Weights of a small transformer language model: MLP 320 SwiGLU.
Each number is 500 + 40 x the weight over its row's rms, rounded and kept within 0 to 999. Layers, rows and columns count from 0. Numbers have three digits each. The size before them is the row's rms in percent of the matrix's.

# up: layer 7 MLP up, 320x128, rms 0.207, rows 38-54, columns 0-127
# down: layer 7 MLP down (transposed), 320x128, rms 0.169, rows 38-53, columns 0-127
# gate: layer 7 MLP gate, 320x128, rms 0.222, rows 39-54, columns 0-127
up38 097:500427558454463525479494443516557536459469543437540560522479470515482543524491531571513428502500535481541522476509506488529585505514440524483423492480494527532460535506477545517533478594505503456412500559529463537479519507463534533452476481542547457474512607532551471497467450531467516574499491549473548469614524535528495454546462435510565555480561453490514514475514492472465499531555
down38 095:529568421478525551503521505500433503502476504518436457483555577551476462479490497553479496512521485498523514432380541509455538563491503548503520491504467563543467482517529432501532481505512493521433507514529483481523447509467581527398485552460549525533511526579488514495455542462519483497424480484554520460479490387461527521459532498528470409547486513520471487526505463448542407525470
gate39 098:493542500512498524447506527557543528523551479551498493492444452460504525492470470507507485526553524580413394472460541491558453498535506473511500490568519553487568535452476519483535493502544556444544459491534477502481463524475463530531504495452441564441521476525466508524566479491509543517554540581402475535526537458522499445445440534441489511481552451500511554477437512463450498428597
up39 101:497559504457476467515523450548474541478412541441492479533510520443547542488535408506484573461530538527448506499485488570499520457475424500470520530577496495549482487576497553547480492515514574515477541516603504519500564506530503450505464500417403467521495505529442513466500456522494477524549573482467471489526551527443470498581507474516530552500496535446480505507501518488407413453485
down39 102:470546504492598518493542519433539455569540449542510468566472487484528515509482512602523514480460479519584551552534510419520470501476499556521513486457537493492535480484519515512516522442475477501539464429496522515446463533539532500503494503559544558555482600501487404483520485474491523502402426536548487502423462427520504473474531522464447491510507422553421472507476500488545533458527
gate40 081:514464435454547500506495529481493535479582439444471475480547483543491501529491517495526458496622456503494563492573479526470541519448501483519469460496551513522474459474487502546456404540512457532496460558539493513518512468450482515553518471469519470492577450461523421499574511457485431453449551502533481548520518520484459503527501536498462460469558517553432569422508466396561449491497
up40 093:524504527530496539497483442550515470517471487561509510495496439504517470540485475547491521559435492460468451480453510471477469513436483494448505568536454468453479509541504459454565559508538559596439507494500498523456493535508501473516539514532455616524461501513463596527447517556551544585565478475411560480475454536494466473535561480534582531537562485502491466564523438464520527506478
down40 094:487502501482534569462570523420575497544527442525442505476458416563448442486417417480530492530548445492463486518518430500470479546465511481453492452542517538535442565489538430544523515488532450538490495598516494470498451529475492520552530506464541485477527468467460512523453451540508446484513518465534483444552534526458452523598470481514500419526510478494449530528502455505576521513520
gate41 090:548543442417512530532553460510456496484553508542433450517483497465451512464519505507551474527541479488574488495492535592416473481476476538512466469561534433492532447553525516517471506553490474598466488560492457517507453480550511483543498550463471503535499515518470541438438523488519555554424500447486454527511530501438461407493465478473469401522583484502533472503482500425551465488484
up41 105:415498530516479563524394544534550408519457512508539497503490467527566418495424482523528482542510495439393514485544410478525515492484461512486490519489482528528455514520540476494503495485510447451508510509491534461492525534414462466503549460583489492529560450515514467510558529533518420470552510520494564394488478530561448546489471494557509540504416466519532551498515495535507526472513
down41 101:462536439471518622526500453515507432475562438561487480527473518483505432468330497517488485514530446486540532487524477526447536490448452522536464473563542443504557502545509486516424487530480499541488495519489474490526443476408439499540487539460508492521468504474406462449457551463497476532462527460525504401497487543467502493504500482495501458512561459501494515518519530426517509497472
gate42 109:508525474502510522552460451513498500512565467565451450473503538482551470471488462478541493564529455492419519539475520528515545574517476529500447459472511493526451482470490553520508439503481407565473458536452541493389453540506514415538503468500533505475475489520458498538415534501586523546472567478494514457445541523474460471540420479469448530450583515476494478549601508496486526539516
up42 097:487450512478513540443489606497477512490423567477527504506453509562472537499527494514514499463476629496542436502461417516481446458488448454441547532513449512454478527547578477431544590471497569514475524479536490552516425424492511484538483505576528478490498511465538439457539508447521514464517409521562475476434539480505514479548543477504495501533464548494512516434504509500512486512505
down42 102:496526485460478486487495480512432499440462505498522518514475484513505492586418484587555502499511514505546472533542423534500499490458587470488501547448469533476529534608486487538514531445461523521462473623539514460507486457534546489537519444552560532515510455472573501495511482510485560455561541542579470466485526502514516444613550485500521460480457510428557524495513483512502505486413
gate43 108:443518470573490502477472629457533468483488531484461491462499546531496470532538481425517446564568453493512474477497518443472501485454510439498518460514532463455508543429506457578490493480597426539521478475550512525466526541475493436490650493478516433554475536524434430553495507463509504573477460522533574477517490560516482498468461518524484459497545491460454514492513505526495510503496
up43 111:502443472525499521498482443518528518494407469521496443514491527578524540428480532428469473526517608481503451525493486508509508458569499451435551506476495458488500474453483525477504512564504470500550503477535441545488535503519484593482487437490482465498494444426515481515541479441521556510566511501564537519432493572522412526499495532551372500549508531529556477529567499518436463476484
down43 106:492510544404482525518504531580522530514492525480488523502522547490480580475501423479541552513498500490521488499438541440546437542550503514563508496503510488521541507474472529515531509517441481472480489544490497467434505519537516485514586442509475461529488579434426518484483460572521434509458494489415541442506435519540562489501457504442550636538499459509496546492486500517517430564581
gate44 097:497476491487497454558443579549458547531504462520471546490506421412490534500467480477549492525553531537439507514522605514505501455495498517468505460474531522454564557485511434461541549477441459451531500539550562468522494432488471489586476575460467518528575455428464520486553540565550533470540556442449533502491531517471526496460520532493465548507460509483547457528513470512552554509563
up44 096:462423515501515496490534569561579519521547448529511464515563463532486491531532436492545509473554454512556433525490500449472493534437496530441412523463510529447494530407481470487501505452550450482534533552538548503490472566499504487451522449445531518516460504437502557447472566485476531506489455486523547481482446589506531434536579502509520465482455496474514404473512502431495430481532
down44 095:602446495512471433484467495487457523499455571481558517485472461503505483445515599457489480493492492511519533560557478488509433446454506515471491491502540458480556506518461557572462500557544486477406459474487473512478526456520485396586499523540550570437520528467593465473511459487549474510471499506459512521452496468501505546536431558524525530543420534507478476500453531549433527510519
gate45 097:370520510535514499498549497543509527544500485553420529560539566469538486519466454561512521537449492536470505504500625485464560469504467519511521460552490528536499498484472455523487552501436519526455493530526503480449555475523554454529430494492487516473546446455442496453452501490486451538518512463480489491482510515465501489443552492426496490462475472531571503366505600531517440492476
up45 101:502497466485542449444495495542520543432505505468511460518492541408443592574469541470481438529465508512525495535446562498535470562526474446527504536423496483497467564442546520496548543522568546494463484543556496560475536490503495494491602553532500456531528538548501494528438509592472499582549559517552549502430490541578489519517487497471492523529490436543541514515517480512532510542556
down45 100:518550490504467504485548455481468454520476470529540530511559453434465456499541396460560481532462457528511528544470487600471574534456501530564537534511620471512486540431529505437474501492511472513545524568532525533510488483561466503533514483440466458506491483543506532487520486514452544520476454522524524582518529416480546483508530524527437515456559543485485580456527549484467591511540
gate46 098:465552517476518481488502484508493434580529458502534416489514505522534466480521480462523543486533507531475523372501573528445477445426500481478502506430535510502524453520474511542454566513511433517525471472524487485442493549465491502549462498452479489508509492463505414559480546466450585506500453558539445588529515505546449508469472435423432491510573507565538581525472514447484510485517
up46 100:506522515465511493531479495575439567516503493492453527492487469482503570476507514439452459460481493458461524516508465460541468484524443513470474503473463503571486548509430504501533441522465485525443462532571496407532471502482482557521575509473467539519528390405516501504525514454566500505535427539533539447466483610447512488538520493424437600465483457483503470511564518468504467456513
down46 098:497478514469538612472495517506447566494485552519483507506495540483436559543483483445525507477487490572526490552486464501520529524494432537567511448510503484532515493481524541524438460539495440559459498532537472511488437461449466551445462498483473513476489463483488577414454475560532444576427462469514543431466422520497514529501424541443453421526465482454486570529498506416508485537478
gate47 105:443507467528518482578516528471482442469469481536428462485624445506469525532501495474523464515497519461557509509499497490500507545495505568581559437484502495488480515497559510525514451552498553497457469533455551534509504490481526481484480547495502532449472460557528489528496446386525504542499576483562464452569584495389455483594483472549500494495515507490494397507545551458511500504515
up47 094:507468531450566543450526536513549450438535566511505495561506479476575457517446470485478489441509510523478476412539444531542526456510514466507516500444489499517486484506515472489524443550442463485496519471436529538576538527521516500442494548501508548523506475443515544412549404466557487498491475428533466481530504543534463530429574521512476505578477531505526509543568452481502419420428
down47 097:494506480454490452437436568553441450512456657471512559525460512490483414458582462502492546483467574529524423446450466463493501533534488453469505546535541452502508469503501440546509478540541482495568487535515464441473486488513474473475474435466533490497449515508584469529526507479479497480505471507565399553478516521515482478531500490589481455467534526536559510441502492487503500480506
gate48 098:545555530432448466477451561523500556529504511465526469443537449516518409519470432464482569457523517469475498498484509546473478554454469463503449465507564504515604449544509480505487510461498470508438493489605497552451474480510519416521520452432542499488562501537496496575519503535516506492497536505514536522514530484450487481503526545462430543527585506449423480489467413468526461426459
up48 102:516495533541512516523510495489552518527521525539509536472498442543447492516484610514498455502417509513453464585456508465537518578452473605448503490546503503544485511458546513503476479577568448544529503480462552502487586548510533453482455549487526490527429527497509553518517575554524538465450548419477432520504515465518506515478526469484460526403475487500550505522526567559555511552471
down48 097:516493509516503549582487541530473500492521523519489476473550497479536474555324450442522510470528443477532509504505501543495483426515511433579488473527541513447471499542541455490546571448485522441545499510563498573511470518486538556515514483511447420471530513552455502481465444453520450477519442523459482384487509538486480496524557511506500546532476489475468454468436478526568492466525
gate49 095:511519429472610480459486539462499522417546492560540455513497485519495434480552486434452495554504471416549432533439504481472594543545477524610527482472497485473480453533564465518458516457518494504531540566547501551525451503449441473493575568474519466502554448566498553522460476481504470475469548496567516503490530470535508527470502548458462506499491476451470475532428493481532511468491
up49 098:494481471551460444568492518509558487562489471465508503521514479470573510523547473563497464507516492506411489545466482458483519488477469492511473503506470423540495449524536455538546567517464415475547544467500511505439595421503523469507526375503462471527525450484449432555486588501443527579534564490556544524545519536485434530495525497507502517488558528537525589539515488502505500470468
down49 099:456470561606534572558531500541505505520452467483482523512475469525515520530457505455537545514514502474560486533524516502565440465461508556458491492530557510490473468564535549487484478444543525518436521541527470495456532567530492448561482554548500501460436480469476506509522562465492532519478457452376485442615529586522546472488502534531535474459506491473549454534485509556452452449522
gate50 099:490523536469510511477457525532674470541492427525496521413465443499505459525493468525485476472509569489458558499557495493482487550510508542580499487560515533459496489494511516523499608507447532458489471568445549500520514486484522503539460521493530496469441527505498552481476542516473480534483476452553472506512591459491498488454533454485425468495484390487492526441450526480537581550518
up50 101:465480506515559480494548527486373626460480532476506502532475513482582531487512518533525405529446454483492437500482492459488541405555568492493457533542506526488461549414480440497507458550547542500539479437465486491463506507532476470529549512520409514536494526532477478516552485524542518531453554474466528470508484499482522557468461585475488487493544548498502467481520469512525454400479
down50 094:531527478523472567507525532537507543526488509547495519511479576475507523572422448478524474486451471505490455532496535528482502464461516540464440522499528555412519535488547564449479515490480535485598516434539504540479585503466433495498471480519414525561428519450448499471564451581557550554464515524438529447433516495493514508475570535576452510462495519507552569513495445499476490534502
gate51 094:538514552506514495418553500574493399501541502477516475492443457533508508529459483511497442480501478532437515455460376566500431542487478455434501440510476484418519485485554483561509594523552515570499485514536522478470483480450524450493602529509430508532402477524473545456488503508539479485554468500504491546476451479510494484546465504454498488566470521557504444461472537526482457475496
up51 087:530473530535439443531500456481480431427468480469522463538473534536515535435502498436470517478488508531492493460455386445503455488479467523517568460391467487521559582553550551549514513550482526537488489486504514436514508557448507451507468508507510539552494521464592506559481476503510468465593493439496466522535440562523528471499470499494521557609483521521508461528512560485470546477531
down51 095:457457438544467445522512514520438492507490536469522513490587522515557524512595523580485543533480474496492535536464589470478557475549503577547505501428523485551542499527484463400599492503523546520489498471448466451525461566530447524509460504562517537518507490515521426510502473503487434557520530522536502619502484482522530508534508477563500468448533460449512501542583498472456511479526
gate52 102:567493472484504514504507593516576489422550568497530504501458526549539509468489436506518554425535476461513538522512503534481547477477533525538448484517531486541543486487527479473468521510534465469414524556460525508542519532474488429591483528522479530436497549579541483500514371537465538485485518450500507498511452446449454439498549555466528493533581506445518544476557536514526439493565
up52 105:550507490491467555446508447500526500494406535516484519480481464439512486533505508532510492447460585558497537541541533506545480565514555455433589536469516541490460519559466451565451474568495527481463478507493489536466527440481487480487487503510462492488589458547581508427482536448471545498542537463532485477537436485541547440463536529546485531544529509425470426538510571502549535479577
down52 102:531467493547450587469440498477522447507501503473541441515514566526535482508508498473525494451481486502520530489529473574535511534568508483455511510508542436556497469516468514441503544504498437568471512514488457562518460479553463542482570462470480540433526509582510591529510472570458539496532490500493530502534539543561540533467462426657456518485477558523538456496505532438519442536498
gate53 097:507453448460489496557581540507488513467437468471471540497581531416562552456469513499570512468513417506506512557532475452477540501491572525473506478552530443475470482420449546543510570512535532457558532542499568507447514552456527428498528502430498519514501503512494570521542454504503488533483452529553474463486565516438479446485517443457496480484466538536453520451548463495571515486580
up53 097:457456491483480509526436462503514520592455554514491527506484460462519494534501409497391572482495440422504573511583583510513464459476496387531589509498497541537498513598525491475528516521431545529529511502477500522546461520466424533531461508518495540558484525510454433516476576549482456481503489539486539491444470494522411479477468525502476515487495511490491454450448498503533508532488
down53 095:483455472468517531567498464474403472499576509482484481425502462527456395551490446493501443482478504516561516595478523543418518511528504516571430449450508507491508495469494490495494548410524448508478455479469501487506531478560451493490531532512485459512586420542536525490492480491443510504457532477547526531541545529546473505448537484437450507501584571504494534513442559453446543526492
gate54 120:507532483459505524450547463495516518513482514514525464540494519527554507504461516523539465560485479484489457463501524550509474473462434476511573488495456508541425464518481454486474546520526439455447529486487505470526417444539526517469527557449539516487529468534566465504487523484577538476436551416457467512494459453466481564465501504366482544457509574482425516592479474543543449510395
up54 105:491542428455519472428386444501514506530521460497531515504563462568532484498506487581479517513525485523505536513505483409436495459517501525542492474484408488445466476455495564498488463500468487455551521560584493576565476484454616494518446464493491503476431512491530490508519500426521440486487492566562547476577496456450540545490478510448496475537510498462474492514485538455524477430515